Weights of a small transformer language model: 2 heads of 64.
Each number is 500 + 40 x the weight over its row's rms, rounded and kept within 0 to 999. Layers, rows and columns count from 0. Numbers have three digits each. The size before them is the row's rms in percent of the matrix's.

# layer 13 MLP up, 640x160, rms 0.215, rows 444-616, columns 0-79
103:474533446562463506518533499453481506452524522509501500419490514481503498496453502460457458491606494508451520493471566524494574553463489489542502445493542517453471510582501463518450475450525510469500492543512464515519468458566449475400500512
089:474510466470534508474451524524501504484479524473517475495484487480547472525493498523528575513510453446510534504556539594481450470492565505459547481522490538483538544500519556527460548504524510475454488528470433497474544395535461509476528574
099:481446495500474593489516558455504508488568505496503525515539504588536542511497489512446520486504376549501456508498461504552452410561471470457405476449503528439529530531487449442503501469558516516514475489505512455448473518533438420547527507
098:586571427475519529406434525441462526450539461474474490464510581416463480507540490433520476518508497496471522486460519504486548537475541473512537504534473500473525584522488397484479455517530561469583546548456503497522457522488469520544526524
094:485550488491522495519558485460491576440529595463492537483470466539495526503522534547493498522470480464523485445502428472512471488394501489474449428456454539512511549533483454483452467580494497507483517500525488488474473523551450563465512405
101:511355535510552543511496467494452507522562509550471459468423476539560515526470499464505545540465477461539525402512509463542494501501536590539494581531497474512546548516520528510485571498427457451544463531472504506539559518510508433545515499
093:458486431440483475533546489501512514458498451548491545520499440446483511489452460556512498503499468408520493519444417494499518449432502494414504543542483550507487500503450487553512437510568439465503451519422524497488523487482494536477474422
101:470481493558463615526526497468570513517540506490530506477472536514501482540539509502471527557524456453527509486448494474552407475447504507453626439524560448505496533529542520531519589467521486507465474536521490538450499561526435468445523505
093:494505519555538506563448443541490487448420525541490525537615447547464393527500455511518534475485478464491465518460459512495499587501548544452453489537533483484574558479518543478475474528529468474520441460529423528409551507525505449445534556
118:471457489481451411505569504497498473534502449526521464466574568524507499478514551472494542554623430529543512525567479463557459580441529550515536480490554550554510485526516482462553425504605537504548469510473486508503524460442469442417460515
083:517493436381474500518521571504530451481486521463487548519546505557456509456469460517536469533511502564496467483497555552451472540517509590553514472520511529511484550510479509519510495538486578477521473530504459492493543544501500492538500467
106:516497447475550528535485536539558522527529500474472526530447528522536578502535478491413511475558461481536447539551418507511453478446508557492465548518478452513571432493530559514537504516530504452442350514530522525471441440548521461477558557
093:565542474506483521459496504506435500514540477548488463549489499478410565477512578522485501462511451510449497576482440490600584496459501500514411575474595544478476512519509508495529527503523530542459458446613580513462523586505426492433477507
104:527475521493442503575495514448519534489480489563549496473557496490456461470543468457513435448594541425467509525471440450554510497462486584483412478487492446498441435503603552514493512556528459511458542493473471479537537475496500449543508525
103:489556534480476572504508480522467475443452580491425516537496550450486492477525483498486477420527521560522415564571452469533512480474438494496490475476521542531501497537494468474496470480485436429437572499541531461452476428527460451544483460
100:528470541439488454514492510551464418513529494526495503412470494503522531453425541517504470516470369535503519454464509582553578479535467547464550525488507553574528575520472479497523491479493490469496495433568529434459494526512556472492505477
100:444526487481474428541523425446523497496541507475470441569466420484560535513533495514484491510418485552444491538480500495529467523484459519513472477437504544522567485479504477535506464478575475473548553477510464522491490553538490515471504552
105:380486503471436546465538448477520508457526510527493491502555512472472443509524528495509444486459473509517493499460490465525501481418558486481478491458525437502411549524545408493473479532499474579534504504424523559514543527485486492576469475
101:435549486547468492466482511496509470526520508462508448529511524540505430522523533500509454470498499418481504514483473532545502456594534489531523531467506483533480469556467523500450466582488511455563507523490506544527464592504468441445486492
105:538518468486551509515509463528488523503417497497534590485471422515503519504470520496458468434488522488416468510459469466551446562461477486493471540538522483485517430505517445495511472476526503457504545456555538403549519435444493495530562522
088:484520520521495485496542509452576545446475523521510452503497499477488482556563466515522558489525453511496483455452536506553524526447502507531509452484501509455544592504445534464444570498481561465603523526479433478549528531553546504519504521
095:470478483492484546491526490512506544513532537601523504484478478537524482477503443470544535608463510468502471481521590452525482518465429510423512542442543422464519510521542494500480474570507540475603520505466488411506502484557504451505485577
093:512481573552518552550483503484493563479501486482442494490540542449465529475501566487499537456477463510537430479504455517532497498472496495488482544552561481511513516504613427412409601531532419509535499433538487534513531462486450489569593527
100:477391557480473570545575454406525466499506592520456408500459474525472524487522480499570521491516451466497517541471469507448568464474537483491538417482518523442467547503398554443502519558532471525553470480536499563490506481505567569476453526
091:506545507540460503519551475444510478481492469523505525538566459513527493518440562470567471406440470439479437464521512469481502522509508584476475557503448480510499498501539557487483553473463465494388493540468486456450512450504510527482481561
099:461529530512504407486547493462565461540491521547499552525413557515535448449463513455511558514503495386529489548505551497472458531508507504507542490473506446561485505502471506550535564524519514579467475535472542425492503496478459495474473486
099:518603507387441493561463530535527491565468551463558500546497474439567548560571551511471463473591456452538453455552527482472509510519516516443490500443439479462496527504521449461471567485484424518526450563511458436468491522488434512489566535
091:453551562504499465490517562511562588531458442571487509488484537450460483470499473517512517417453458457506535485478434512495485434527473409491463505505475521566508450563522494507471500493460516514484518495484533479548509619521487561474518542
085:537477480512452520516445448547538499467507538484458493423535481482486483511476510560525442548554498538551430487520496456521495485447503454477473469485533549496535519569506516507553463503418511470435470585542522569512503459557522419532513517
095:446538532578539582507550465496507500506572557524435483519522490496545556494518421440463473547484521502459577552421430496527522498467544479549483491496436543470533468499453557469492449526488485471507470505490552527462467573510470548495514441
095:541533547528461516510503487444496522486508488450442422486501479452460482539544522467408522554554519441569478474509530523499470467480508459531467503416427458500571442461505540442487446518501421497461509511422537425574454477468525532500509478
099:617500487479380502476544456450443410524533553482538499551460462532460469524445452508489482517490486543548517526472469482469573510468569481478451489461559558492553490529518568538552445515556466512552480453505441503485525550466435439473465513
094:477437533406488508533472491482494520568575519577501506512493496556529464476505576591513515528532506534511516453514456620499565568584542520471523501509502517482480538516531405504441484479549480545486449494512484519522485499437550568525498539
105:553529479502468459505463514485521471437512416484467450522462521525518482462495510497514500538413500483481484496477486522559460515555490528447434526474464407522461574448434507425513542538556476540478468589492569528488462499532509574523514585
083:419478532459413485454575508450505494509402471478540536503508545433555511430492547563500457437469501488488491490480453509532530489481514516489542529528562509533497589563520595515488518580495516428415452548606470451490462532542478484445449478
106:528418494602466517497567529474486440529474446427516595549503483566506480468486566475436502526460525534466438451462490485504507499496473469474429504475524501469571461480556533510529487474541515472514541479471511447560505482477474504528598550
104:470511545450517504553467545532487481537452469527519514569466479516504502566556497500510470531452635498475459436545556497464485563508499443558525498488537553477433535479497481486509533480473531473507448562461515500447504466509458490502561462
093:503540461570459486505519527561529563512529510559528489539527463521501468526508511562489512512509518522514464518459510485496506491518586502492617498485474463472515517476528485507443575474493619495510467498539482579568468527503536425419482490
091:448525542469497533556563488497526487512516471457380516553529523477397495497422527538499483526484458458551472493487503552462448467470502477493438502532506526522436521458491523419508473470543504459489463397464515509523512501589546503515423477
101:470473538565513550508509476510427522534520508569440481540431539568467431473517535506467480485530503439490466413518410565551486539445488512537511535538535463508460506451508510513464527464524466520533481589485428551519411546487498488539534561
111:476578466487482509457493494491520477429520586511493430590503510498565512499551483521498443526466477531479485473435529520564508607523542480526479434519509556493432501531458413536636504428541543519539534471442604529500439554493502457450436527
100:467513483549523535519497529490479486478506504480532496551536539534507450474477541500535441417494439531459454468542441510579468583428569550479547469441516519487530483510507506525489481566508491522505514574471526446518464479532537440487543555
097:487488503601472452583560525482446519539454523430545464522486558527493486517441558455575516534543490479578478452540506550459565518469540449483493460502515424542484501517478546471459514456463527483490488509509526531492393551511467564604529481
107:526510493528403498448480484490417533490535489493498509553508467490544521498487493401519517464499481548572507495465530559537495485510506612467540530519502488495538542482506615466548471545480509510482442456494537518403518526524430474494480478
105:533455480533477591463569504498512489433547414487493493503512487500456504506489450452480491503489469537497440497494537522496515445442533536472527542509451472433511493580583490466512485528544485477536496570500524554467552527510494480487481501
103:474492508465432555465497523521462441528484486546656542458523516488466465493375510429485505486528509539548459447470484443501505523498520534518409476516470476503593507504556447485505536520545540496469496424527466510539551493436497535446469524
099:464432432523480503516503488450440487561584496454544534542514539470496471465556507423563641534507478504528513507456477599461527521531528537484471497534505438529515504426573513504622518493505545513521535545494532499452470470551458509416445483
093:456456489497454481475522422490438552494529543571472476488515558531484458504446575482478579506560457496467507481467537549561486457374526453520440496472476507505478463454517483502563416537511472515450540509511449549465486528501523513457494474
107:478501497444515486524437530547575435519518510439485442432472536544479512519535451469491574506545477510532514531493533472496471514420517569481461466507533461488516546505503514571436482449549477486491461476490471536525438489562483505482511609
104:471529530466459515445569461492611481474523514490502487477520532425480543537529411493449528464453497435536457527478520533411496548493513481470439441549483474536450499484511462515507372509477482528569541543486486407462537546554450508476446513
113:480526537490523544533470528454509452558535467508557532459492541463454475563525549451541477462545528429540524434509539533410536461497547548455513470462501512496538525476462443493462501451565515468444499490474518519544607503498567525470540468
125:439478502477471533542491547468483463564538474530461585540545461532466520557490574423465468538522491479476518514482557543456506506560519536448485459474501371420557463472436497486443510566399478536466508504503520481460511544505489495481459532
099:460472553463485422486467482506558478520561405528516557526486460515446522537566466556582436446465503526550500487468506503517463540501535454469420542517467551517417504504536494468536476455488496548573453493472493465472535480537589425559464520
113:447499525519494552462508443535460543509519516534467464478507569522561410421481508504539528543539494468434565495478527490523475502516500463559488495490466496436431560550528555531479437588426451527449465506509536549565422617466475476530556480
096:484572510480533484481413541452416520467521535468548516513476497519461534578596490570555543513466499470508517486481475516474531513482461466541437461527472459494469473504476503469489511434444496480485554577500557450471523541556444566543491468
097:480462508471500519471460537592483474526552537478520544481470501565510516548496511508422526506541537475453556457434452447489495567458494503482558503456465504571476495496532504547447509481426516451458537546541428502555474478519505425552524498
101:554530486515476473492508500498436438496483534509511440468551526440471442541515508468449543556503494521493508524523501552608594460495499442475429488504538555500496506458458517470469480482491574475456583509433528444446444488527449445495453556
092:536452530479509474440502432527437513403552515457480452493547541521524519504496541461503491437490464520516438495590411526514431537494506551448467513517509536517521486558497535491541437487507603459528552427521520510575441485542486415545497510
096:449515486446509528497514494432487574512553569507524547512601465482433526481516523486534546514517504505536505580505475470406498515485520451525550450505462432527505459509512469407392453435522376494494470543496478418519423519511492515569455464
105:467472453491551498555491474464523422465563514472454423494505511467583527577442459508432535434513469519523522536492525456534513485522530551489502439435506500464584496527589470542416527497547495505519488525500550517537554515416526474475530576
102:559525581472492527519443458533441458468528481533513492473530470554513386549556566450467530523556544456491470416443527464563517508467514557434554465464433501426545494506550528514546547463557454498456481479464497528606533463459566484458502516
097:371501503522438437477496458513488498497510427480418482496572496509493507537513517497562482462460437453595504463467513437444442468474516541563559483511462474514525519503410469493556428520544523510465506529455515509536457477573498594478493513
095:485553450517510468482569458505504509497492469554476553546551496454444503538481475525509533494469547430464459506600514500429444464491503496488537549523414528483453518509490442474549478494509520544446529560546468478419564411490486463521566454
108:469475494450488480511409440453480490434450545525504508491475496492568516521479455519516464497529554447520458529523542540573499561555499570517563485470376561470501497532450477359544534451506479464572490567542514565456586479502499504487553550
085:533512549484523467514552515540467545531576434464514509543599512509576528556484506465496535537481504487452490494462557518488506506468502512523531484514409515541502504517531491550531484502411473518528561483537429484553465442509501394459451546
094:518517473554511526534527509543557484385448519544469461564531494551439497452542522593442530509510496437576504514448484457420452518589597502548518523511495485484459498469489452466495530488477454471532507493470499507488465430521499474523520474
106:498486475509478558466475528486516445486492470518468465491414500460399561448580455547450537491513521477489406462466443499478498562510570441495419603520469559527528513512543531545550558476447504490471533479473483466470489472502582502487458485
107:530529556598439501556470488515525549514443534456466447512506451484553522507425503475527460537450545525475508568473441447466484444467568540479565516499504427529554456496524479426514477444425531508538509492530497526456496446518398476535540496
107:518448528421458481454455448481514486497526461443464482475448538531480466480464524429451584467513511440451400524524419511449545416466462481461467475549475501437465416487511482519502569548524529534534485540524489502471572493503491591482493522
103:542563510499464478510550523467479531464452534484510471485505489483525480477492456538447488536473549487448512521503504510538490566549503467494543510543478459558560499446508461462474549564530459523466519465524558521560532495572459541480478555
089:560488483476563498554503534506509542546574480520472543533485508455444502430581529433448498516584535494438545494468465477520523532498506471530444544423475531531498469540529507523488498440441472406565540512409532564548609513460500474521500537
107:472555500477489505451536416535524482500473506490488522604423500473491492531491502489458493510493583428561514499513444478478478499494583505551530417495464547523542417502493499527477471482539506439590507520435506477477478453462497509488534435
103:499497544532531443475503582493545474458454511420526505471514488544516474494462548498531513545472516521464437503526495495603457565571542528496556483466434519522486464514518487509531472484526407482509517519534449553523410541441513490531483517
097:467542503476513504544613513550449485539448471421539530508525571526469500456543476501479502505511551503510568471496485532559499472542498557490445461566496526534530426464422455511540510494494540513471503517497525523540479516500459452431488572
097:550456492494419517476451557496509506439450471476519498599460462482461399561483459522513427467465483432458551508502515424483464463452506463498494519517573471477481489512464504475468530496488505449560508534505457514480425584484511489482417424
105:526555471507472513532534461511411484515423522512496475471480443560550431471458454487440482494530573468466562501529490528469539535461493465493527582532435545532528490567533464526490528499498514453499535561570528491512470482447450501494528466
088:542550507496569542441503484469477477495466458527396448545455495484471531518539587528516500439532513470558530506425544477457535547558475455538490513581538454507507550518490487551485562430433480499459516438491514580445469440537534486452474451
093:470509451469545525507488487494478477548511503516471507485499522469472505516437450554422486411502491410474520594521505482446490497482488567539494489536511518543503494531490507416521533534466561504519470520513519492554491536478446536525461417
098:501497537516529451570548483442607493446499524537483557526474487537489491424491456460474497508460488481506489479540473475485422467497533488419513501518493438576467571498493461454466504524450461533425487521490500488529514508532467528423542483
101:567474497416541528449523427495517540486545452474472427534547503481531612496550500581486490569537457545520536472506502505494508482481520534482439466583450466478475469502507449494490451515526510490475505550526544517465454552481416511519454479
100:467500485509467445511544581509462478528500502500538426478557524425470587569486484548508446471523472509458503528496577494476624411487544509526454485483531526478468490481549455467545521493526453519488471560579500452403588523538562498526530549
100:553547511499459497513496554518521558496531480482472543587508533495457512475473494534448563491443489483569500538489452483449503449454534520483506515563506478553502561461506549509548539550444387521480537463487489499503441513506512535563442508
098:523520514500518499444484479504450480547495525493526502511599493447475513506478469463516459488490439449560515604451442499467393528488465588468433540564513478432463447519497519487509506533518580492493470547487477573510589540490491501451479548
094:509550582465562518463511491432519537509553508529510474525476481485526518544516567494473493394539519463415452480522436542472496495450505454526553432486525519502499517443460496496478478457376550499543493531531495548494538533596444455479502475
099:487536451493483581452496463502426499545449500515517480546533529509522463495479458399473531517449489506508529481554436537468552586497462494500527549458518537484419484530568501500514555516474493501510491520526482542509497494501389504560498469
093:452461478499516539491517451461511488536536433577477516504478489505577492490516490476532522501362467500491521565525477471471499523487477494488492455532488535393523537486562461552551542547601544441481466481515506604539536499497519553488508459
106:480470469545485521502517541516471518500531500477497512565564539471564509519548531516422552561498438455468543494539453475597504445502471535467458465480497463464513458463532504496480403506459523502503500525482501556392541523548571510435469461
116:464470549536545503539507589493532536481510440530522625559564441544522512506486469581407476508494487447487514541500512490511519596527540467485464550471484488514455549486480495488510428543579507488531530482467471447528487515506480448461564458
098:513480471529557536472540535482511453579507489572459498429488519476514502470519496509476534546416507493482506481554454515460480509472558439447508544513516473466537511528524456527457529537541529569470472481527584503489499569431438507493548449
094:542547461477524519560562481450493573475531471425578498446545553552454513412592443529516544523537481506522465525471456442532452501507494482493510378484460499462472498454487539499427457505496510566440471554564439503547505508506524512459567585
087:484569482422507553477509483528485506500470511570533398533477478464468522494513480563557514506516466551492552528435564517492515502485577500487456507455453493518407576494446444563444513535514539545548565544593489511439535454582463527536546529
105:470528480467443576461512542511480522485524466449507497544459518543427513495486475525525600510477510490511480436434457580513495430542525529537500482522363500487487492505511510503510472509470530495562548516448503439448466493453537513491518519
100:580431514523535519505478455532512440458549500437420452560491557466510506470521523563501464509483476441501503529512479531526479523557512530439480461484470500524556477523503548477533528601470497505480539508548457500491507495513474422524442469
091:546467578589441525464456523535483442536479516523522537555427497493476528503561536484436470477489407535502499468570476534526503506473445522530477444492533484557465508523438498445531465426474539511481473492544556520597558463526521460431465502
103:459494413470532552516513554475510499501526466587482427448493516539452475534494513622504500554467436485510478513483441552493549525474516460489487483519476450460551459517480494503459480474504562453469530538533498540510620560554519518433493478
097:503433519463571453445492510496444432503559505440488549580496470522503465477502495485476489540471492521539515477432442516449555449507520546444519486454446487538570448501457533510534492493484505512520579543514448527519515470507525503531461487
117:530498531509547506479573540482448476558509494515412516505528526463486480472580527455451539567455503485515526537529503526508513493481564539515489532544454511463470558513500406516478443481554546534479458577550535477455489493493500425456518607
096:499479547498510504500499451475454549530433524466508595454601450553474570437575464527436465517458489468521520472422552527496467472448471504471516472557496520470602523480498502528542525514486564482473393522465496478482470552506452470527449475
103:548503455505496491464524424464484492565454451526465500479467490513493466411551466504484459496506468478563490544505566436498550520538458435452505461415475565400506526436565504466535519530614507471557492600520491526486490497545532537567450507
098:505460509527420513445469450479553509468470486482493515568467546502602456479462450485508547519486520462502504481568551437510502478447576420482539529470494543440461438413459507435538521571450500589541532540504495415528454464464450489420478508
096:507498401533527475497491560496471544530474443541478407579513571489539474539476484536446505492517509541477471581454486522556509467449521471463425470563488480523537512552506504434477512457522452525525503436461491512554488538457453471468511449
100:456437457533484459519475479534511462549463460495532545482476488448473511512481469513493488498502443484558463514508533507441527522524538414517552536514539567497469489516493446501463551424436409491460565502448524465567529542467519577483455576
105:499498532452537437508511475456490549530475466460515472542476520494553557506471490517518491524512483423499485411478433521484494532514538408491540443474444602508492510491481500505457476515577536553532546489510503475432425482494512519470484549
099:485448546484526481510447517555455445500484545433437553525441468481524537480578507451495511481458408541496514499534512551496533486481484586437499419563481452459545556516475502524482433516530518548513541611502462473506436520500462580505579498
094:560513509474467530547453469484476621532530445488549513446443464484514529486514520523623535458532516524440478436456474495524421487511507501530533583548493488515491503525525448535513471500509509442517496543588475459527550467509510523460575485
097:481524542449455457516561582518521499577482536482524571479503499495470466536536465467468451524530504455517490570580523538514536543457531480552557473426419531478494450525491509458534498479508488474410514439506456463464575463559460553484568487
110:495525532506528552532490449471490511545449540582445492525493528513531491453549545493458447525478501501506485525507566503483463559459519512494497454568500452498524499441574511544523456507566519517533502479561536463451493471455459458546515552
098:464522572485453484509484482499579464421419502458484476556445501484538535463474484479558542551506528521428512540521456517484478474511526458450536587502445589443474525474598487477573487536479471468522504481480420519478560511507510436437463532
094:436504544570474525552548499427509550541536406555523467490475576474445534456485489455545450426488512536514448486479502438493417524525506538468470470435531486497494552467516448507465534532506527461486450490517533459439541545510515456526479468
105:543525525523489513479480525420491560508540581516550446446498492507620510519444542534561504499491476517487490514507544446545465493529534561522450489450464529493581567541554541500554520536491462496492461519540542508547488436495479527488482546
106:577491445553539477510464493436525440521459464548481483490468516448540531408545574533519498480496512492470480487528535462473500520493559546489464523507561475519453556439545434488526511501432489516553523552555504520539495595514501517497473511
099:524496537408495517518531521553485532548576502565540528494490527528543550444494544558500477459497488521557443564514473504500477486528511542526530520502489507384509486466434468515508449569461576525532494548560489450537492528460466447530461509
094:480492550477486463480505494558514471536543498517546549556488524450595491499543465539481498562517439469469575449403528483570538448521463516477505361528483493516566528563552486492455510454519522482484466513484520528463524462467520563464466501
104:500503511498501455529477571540548456531464492469504537554435478478535401475547545481563553482532515461499512457475523457504466505539557472429510454520490616564492482564506518566469485538498519483494529475516481507529512485476472526467535524
100:554513520496479513502411494539488492480433503521495518548505481470518549452498507495481607514575436462537483511454516438507423453522476489508432506530505520526486555501499525565497471485501603426482426457511481500532529529498465525427547552
097:534464554515461560450447578500502460537521505552529435461461521561468485522540498559455541505478538499507537516494521471518424521474536500424495435429494471538453524452459476484528467545498509477485545605536417560587451464527503436537528502
096:445510475493488471499475598521407478483472522453475484481600521461582457475589530429472492503447437468474473509539567573499497538506500516421498439516508490471533514491558530450493463509530486461427560480489534485471508465483534505494566514
096:523465522528489496453532404458463465576445531507504446531436548481478454495458432441524504545438513475460532509522532503513505447478466433471514477509522518451436452524525486540479430569394490448486410476512496554537490472509520520498473556
098:597475535457504470527506463472443434495520462530547527573481509545471485405518523525521464533462472492447491544539504483573457416424551474511412531502494525547433443553490474467506485500478482472445421516544531539474490529533517549534443488
091:469462487470521445538480554427447530548476393521519448518473518500496545548536519546478535511470447492454450472484456505501512505517461499466490461423506493584390497607463435459512481544518529535476447505497472479495525506502473463534526398
094:471473468467478474521454487565484437563499552476525464517519501559449520481499553496442552417460424531521460445548518480469500568522478488497473404499510555462443488457555526481577470521597583509487505482443488491455448528471506565475512482
101:437534542502496489527523500436533513518484455545491458482391479510497479451553446486523512645429469509556520496455504451564542498519495496545548537425457411436525541491545485513493437530510495487502478561470573500567504493560416486475506452
099:571460518484647479492553477503423502524504448538431487516518548530577468554538513529489485521552499503506583497530465542513480456490507509437501472511504428515553450503465417479478504563472420485551512502497596462445501492498604488485510470
104:495498543541550462556506405523476539524522482573459488565426465536464493558537512575454494491460487435477550540563473527510499505571470506505508462470521440431403489476534549463476515502559477505538509426512495566509473476426566462480513457
091:496499483422536582512511510492418505553418477462490390515468549521430499499538471470465447496501493565530530525499524539541484573542491522494549499495502427508481480510572490494480499488404537551470540483549546482496514491479511489511548508
103:519551544498437497476517464428470515576512524508527492542452514540486509480544482519507574509514419471511475533521487458526510484473512511531461465478524539455497525482443579623550517478493523480559506438507497526418470553464482483477504543
102:561446511512482565504504518434470477636477508436501471576511586428534504467477558469470549538487496437503510535510493491470474468499490421373559522554541513484526477551529467535548456532479490511546454507537539489450529513442489512527484529
087:599523383442486533481518504510460531447481508549503519464514479531481601454523517530569571485514565519524466520478471527525551501474519433454456478442446502543547470526590491489437494535491449520464515522452514505533467533470543543491421446
113:496534479497454480573559508541477465563505459439439508527446476537453509476452515506433488486503617444560554524471492488468506550582538475530490590448518458526513472516464530499513489518488425562475470580505498527451466474479436501550494496
101:502502523498591493474515481545576380501493436474560522481502488529498488539533514530481557489419521468450505464463418518460446567576484534509534434503504440426441488571449454494482475524604533482486551496527493493486490473482448489542446550
103:432479543544466455521497530493484427499494506549493459472491446506479458476427498438492484498450476474515493554512465479509525510486578548529545493524465426531502492459560543520510460510503509576505512519480447537551543481468458440399462465
083:533512550500484471549414470486541564497458520501493481511463584458441510505433552526577493493518501478465526535501499493529466524493518555438457504513542473458412508476510553544544536477485522516534533497534518528541521448517448442495430480
101:436500521459540446488518503480474530532540543473578561498460524454443442517446529468500510481502545561531454511518575454405505529494518396524437591518448523537464461480591525492476501470517449510511518511491542475523464517474559479477452511
102:488517603519479475516452474537586541535463473438475535494575481547488454599572511479432478524484460494443570567532482492527527485476517537541566512510432468497533501450429482475466502503499497417459440494498478508453514449497480500515493485
087:427488477505463504495473457544456475500501492514557447458502508519500524455485539561514521537478529559515449445484468474485580486413494582480526502462514468464571571518495461498584502536503561501485523576476469523528555463561465527440467531
095:537541512511466512463562491487457441480489464478508500442498462487464535439468515461498438541509561479489580500499528508506469477571540472530580534508479473506547511519470466581515509570527470495490462501439479447443423444449449542579478477
107:490426436546450438487512522471511496443499513550477515501467532494496543454513504535451464490445450469477562549546473517466553450502487463465513498510462530525562447499543510517614516526496555544455443517548601494520506499541479529524563475
094:459482499468507501536497487473548473487461466493533502507509509472464569469568530443459476516465579457482515550539476437552484504491445495498488493539468511520615493441571526463487464537582529449483495499565532512475516487529524620563420523
095:457544475457622574488561541474446461519509455494502502565443498444427495524520503505547547494454500550507434476517532503467513431527503495510421464493467505425517496476544589552481463490540494431525509504457483473477500470428511475438529571
103:536552548506487531482526525472530481453501478514496431536544495501475486474425480503567507461490517490559496433436481491609539509521497542511477488508419457481437532509551534478514514518486557484438537506498493546464522504552512433498594414
108:470492518497522499452541392371502489481575481494485541544467469476496501467497486522495467577450402487435462519479467465487519505541566474500469532528547484442532508496489499477485519541511496474531552420476543490519454513541541524453498522
107:491430545456581550522598491510422539503555495437485505491411498525506550452452565544494517495448527441543578500483562580518503486524535529556447498542465488573440494480439467490484557499586549534526472530523469499468469471566488495480534455
095:538519557486474593455400424533565453428490455538454526471490491471492463489481470500505504485506495528498532533508519524484483521493498489418544542489528462506568486482545505473479451561482561474525526497536526482463533473519487508532569479
098:455502503497366524479451550449532569503513530438459454496476490529502491483517519540480538548470573512472516471455456490476467447476503440465478583563507506510532481495522476501506565518514528417529430563392455483443566584411458528468506476
107:441446434527502511492467514565480516507502467470497526498467456480519526406528463547524433519504506449508395473528571551533415460497583492438531524486490473539533577532531454505473541474504427510427459466497530478510612534504462551500487469
097:518466470527462478506457513494464567482490486551485491475411518503519493539565568492508502483544471440453417512435517527506470458501529505443571514443494425503542519482519478477471444421500517428517408551536520629502547527492526482436553464
094:548445496464562510498463485521460436538528504545404525543469540519563457512538506524490516565467571436493515544552496570545513493502520429447464491502508467468492491481548506526467442475530478462542458540544523461524566507565463509490505523
114:485437482480475524482480468493509470515503497465463480535467450489543491527581479497540512493527525513553477472517506519457492485517510497531590450519463514572522551467534435521486481515500427459430507457433465481538469479589511524529498535
099:443436452528524482546443472503530505540502586460465510498442441529483506474452544515564466523508451489466452517516487503538532486467474485475491503446478489551580507531513519510421556487457532437529547528552459517466500479568497523536422516
094:512514486505468502544460474470525546556432477462552480471467568495599519447528497418492542537482463432495472505542523538497475487485440444547473432567623496535459489509501537507462467515490451394478524563508480551469530523515529488470537515
100:472481439463512595522504519469462462446463532545467424512465501538468497420536438583452442515492490520487502492521572550499438429498491487505544521481544503469465527421448504516491537522472571500416444504495509504461481539516507548478534520
103:504529469505484514414476463579512415534499511514542504482521444472482529568477531525525488495512482557539405479451536475471566440493593496488485532445567450475525484503533517425583498478517484476521541521576506536512453555506457505447548450
098:477555535533480506466519451555515520535474525434467524549520504510533519481440465493535482536538569453510496487497474523488571595430465563495448463560527457508493485478475582480472511527487521458508485473543481497487489507464464425521395492
105:521498472432466424486409555475412555496513486503588568502549464501470516536485523526463554554484517499549426488451560498503536420563472522461479523463513517434509550515554513469455426479525511485499421545464525505467496492522512522521518557
109:522464454489502510401538459462502456500466511530519501510505483468490453531487529440487512516551524431482524524490551511490506460485562499626472495427487536482509568497484526503507477544390432556572519516468502525550439520547495464514490479
108:456465514505542528514499590501552492485487421480460517459496542571434464500489498495558613479610544504486490391540502520470481470523530479487512522499465499534526505541531570481475530492418539503491473454536531479563499536411506530479452572
094:531520537420512567506440552491433454526484531549509471490507517513527484490439508497456489512540609522496524522479497540491469474482523536580503461476577593496488552469570512407534533467483528502471523509494513467502451533554486558566490524
098:490527463451538512415498512494511530582488441488530500546470577524494460593439470459440571534517493418477524541597501440465517480494469522517538537503489520464541581478568494402482518501565536508478530510476488511429486484459529488453538528
100:519490474520492511505531499529490528564494522467483502480524524489453490471447552504493536433468416511503470498540451528453589490543537478527459491601491498502437526545471476556558525499477468531465431466527572503463505470521526533506471554
084:467478500455500461495483478521461551562478493509484534487516501498504501553439555466518575521428478542490504460521469488500534447389486498485556437510480481533453523475506544535495494434469513447496523547529557518472507471552531442433459575
103:519450548446590528541527499568504522505467522565531495500504454466461468500459462471549535495389519488467476473462530534534507481515487514475444528436514498485513469481539529469525490484500479518582482514488411494527477499571474520543430545
107:502513499519523507554509514464424479501511457506536492566528467497522500408526521515567477484473446488520541483519416538531520509479531472440470507531432482479526477488565517511561493484525460500495485516516498501522547473506445530460466546
097:417572564534464443506492483473504528496461495532494471419425443544452528560527418522493458544486469471536492519456438559481398530557521549457479482547506478500533481573475427574542522498462504496461598461432479575493453551529434471504521497
102:494564537480483530556492486442529491458515498576480514502445500462534495495458475509541481506562588406402489480515516475465566545529432489563484534499493551506500465430576462505470524497503561471473430504417490498608507445494475519480465526
094:469528536462450569514517492508515547485539489517490584448446540473450543521553487556547584508513438525555547510478552463456525442517487470543499511473447491406459565486483465546519476510552436517520447473485503515531403509540535579438501569
094:566473545473443455480513472541467445494532563442542545471537547484513542592499544492598559493529477524423498513516483509476471508510442511470395472475471504528542498464511532495494491514597483476498527499503501539476520471470529524465458526
101:488467480471506484533438450516428460525451421571491498561508521454520402488511489450519544502463525528438506516550572511524547562461519474535460553478473611490585584403528505509553471548555435535564563512548514516473482497481508493463447558
107:430530521555509508473406569532484506536494500506488564495485498487478494520485417549501557458509510445495484505483521456449497496526518564556498507448464521480572495488519477454533570495472553483498527543487525479502511545495466504490450586
107:524511462512534519427501549579501502510499526481506569451533560516431462536531508470495539476532502495507481529506576499412594529558542526536501484417433523542459503510528503455511385428524464476574508527513473539466486456549478472552500456
096:479461520447486466492548525483477554477532495512517543500491414470480499444462611542460529519504546397476484443464502489494487518416513471507524496539474514456488472399495501506482443505494490558425501576463478518499482501420444537532499559
102:470490527519491458513454446476514485561521482528455409519438492525559511467417483519572516521458506588501538515594516472515529543478482462491526459488506551566513518447528533428501599501539469488477500404534552441514494566449452548476551543
091:530500468622471564565500497506533583514453480470461461509466507581531533503506518503470502536487492548560443473486507488520478516469521510463530482496483438534523510529529481474483526533529418491461501482486519458511499538525483538476464427
101:536507504466554509478563464480477541544518495491458581493549505515553450471500509493455501496487568439588503446545412545496527554459491418495505512527487533486470491532525504491428508523446520473546415485559484519506582465474466514418465500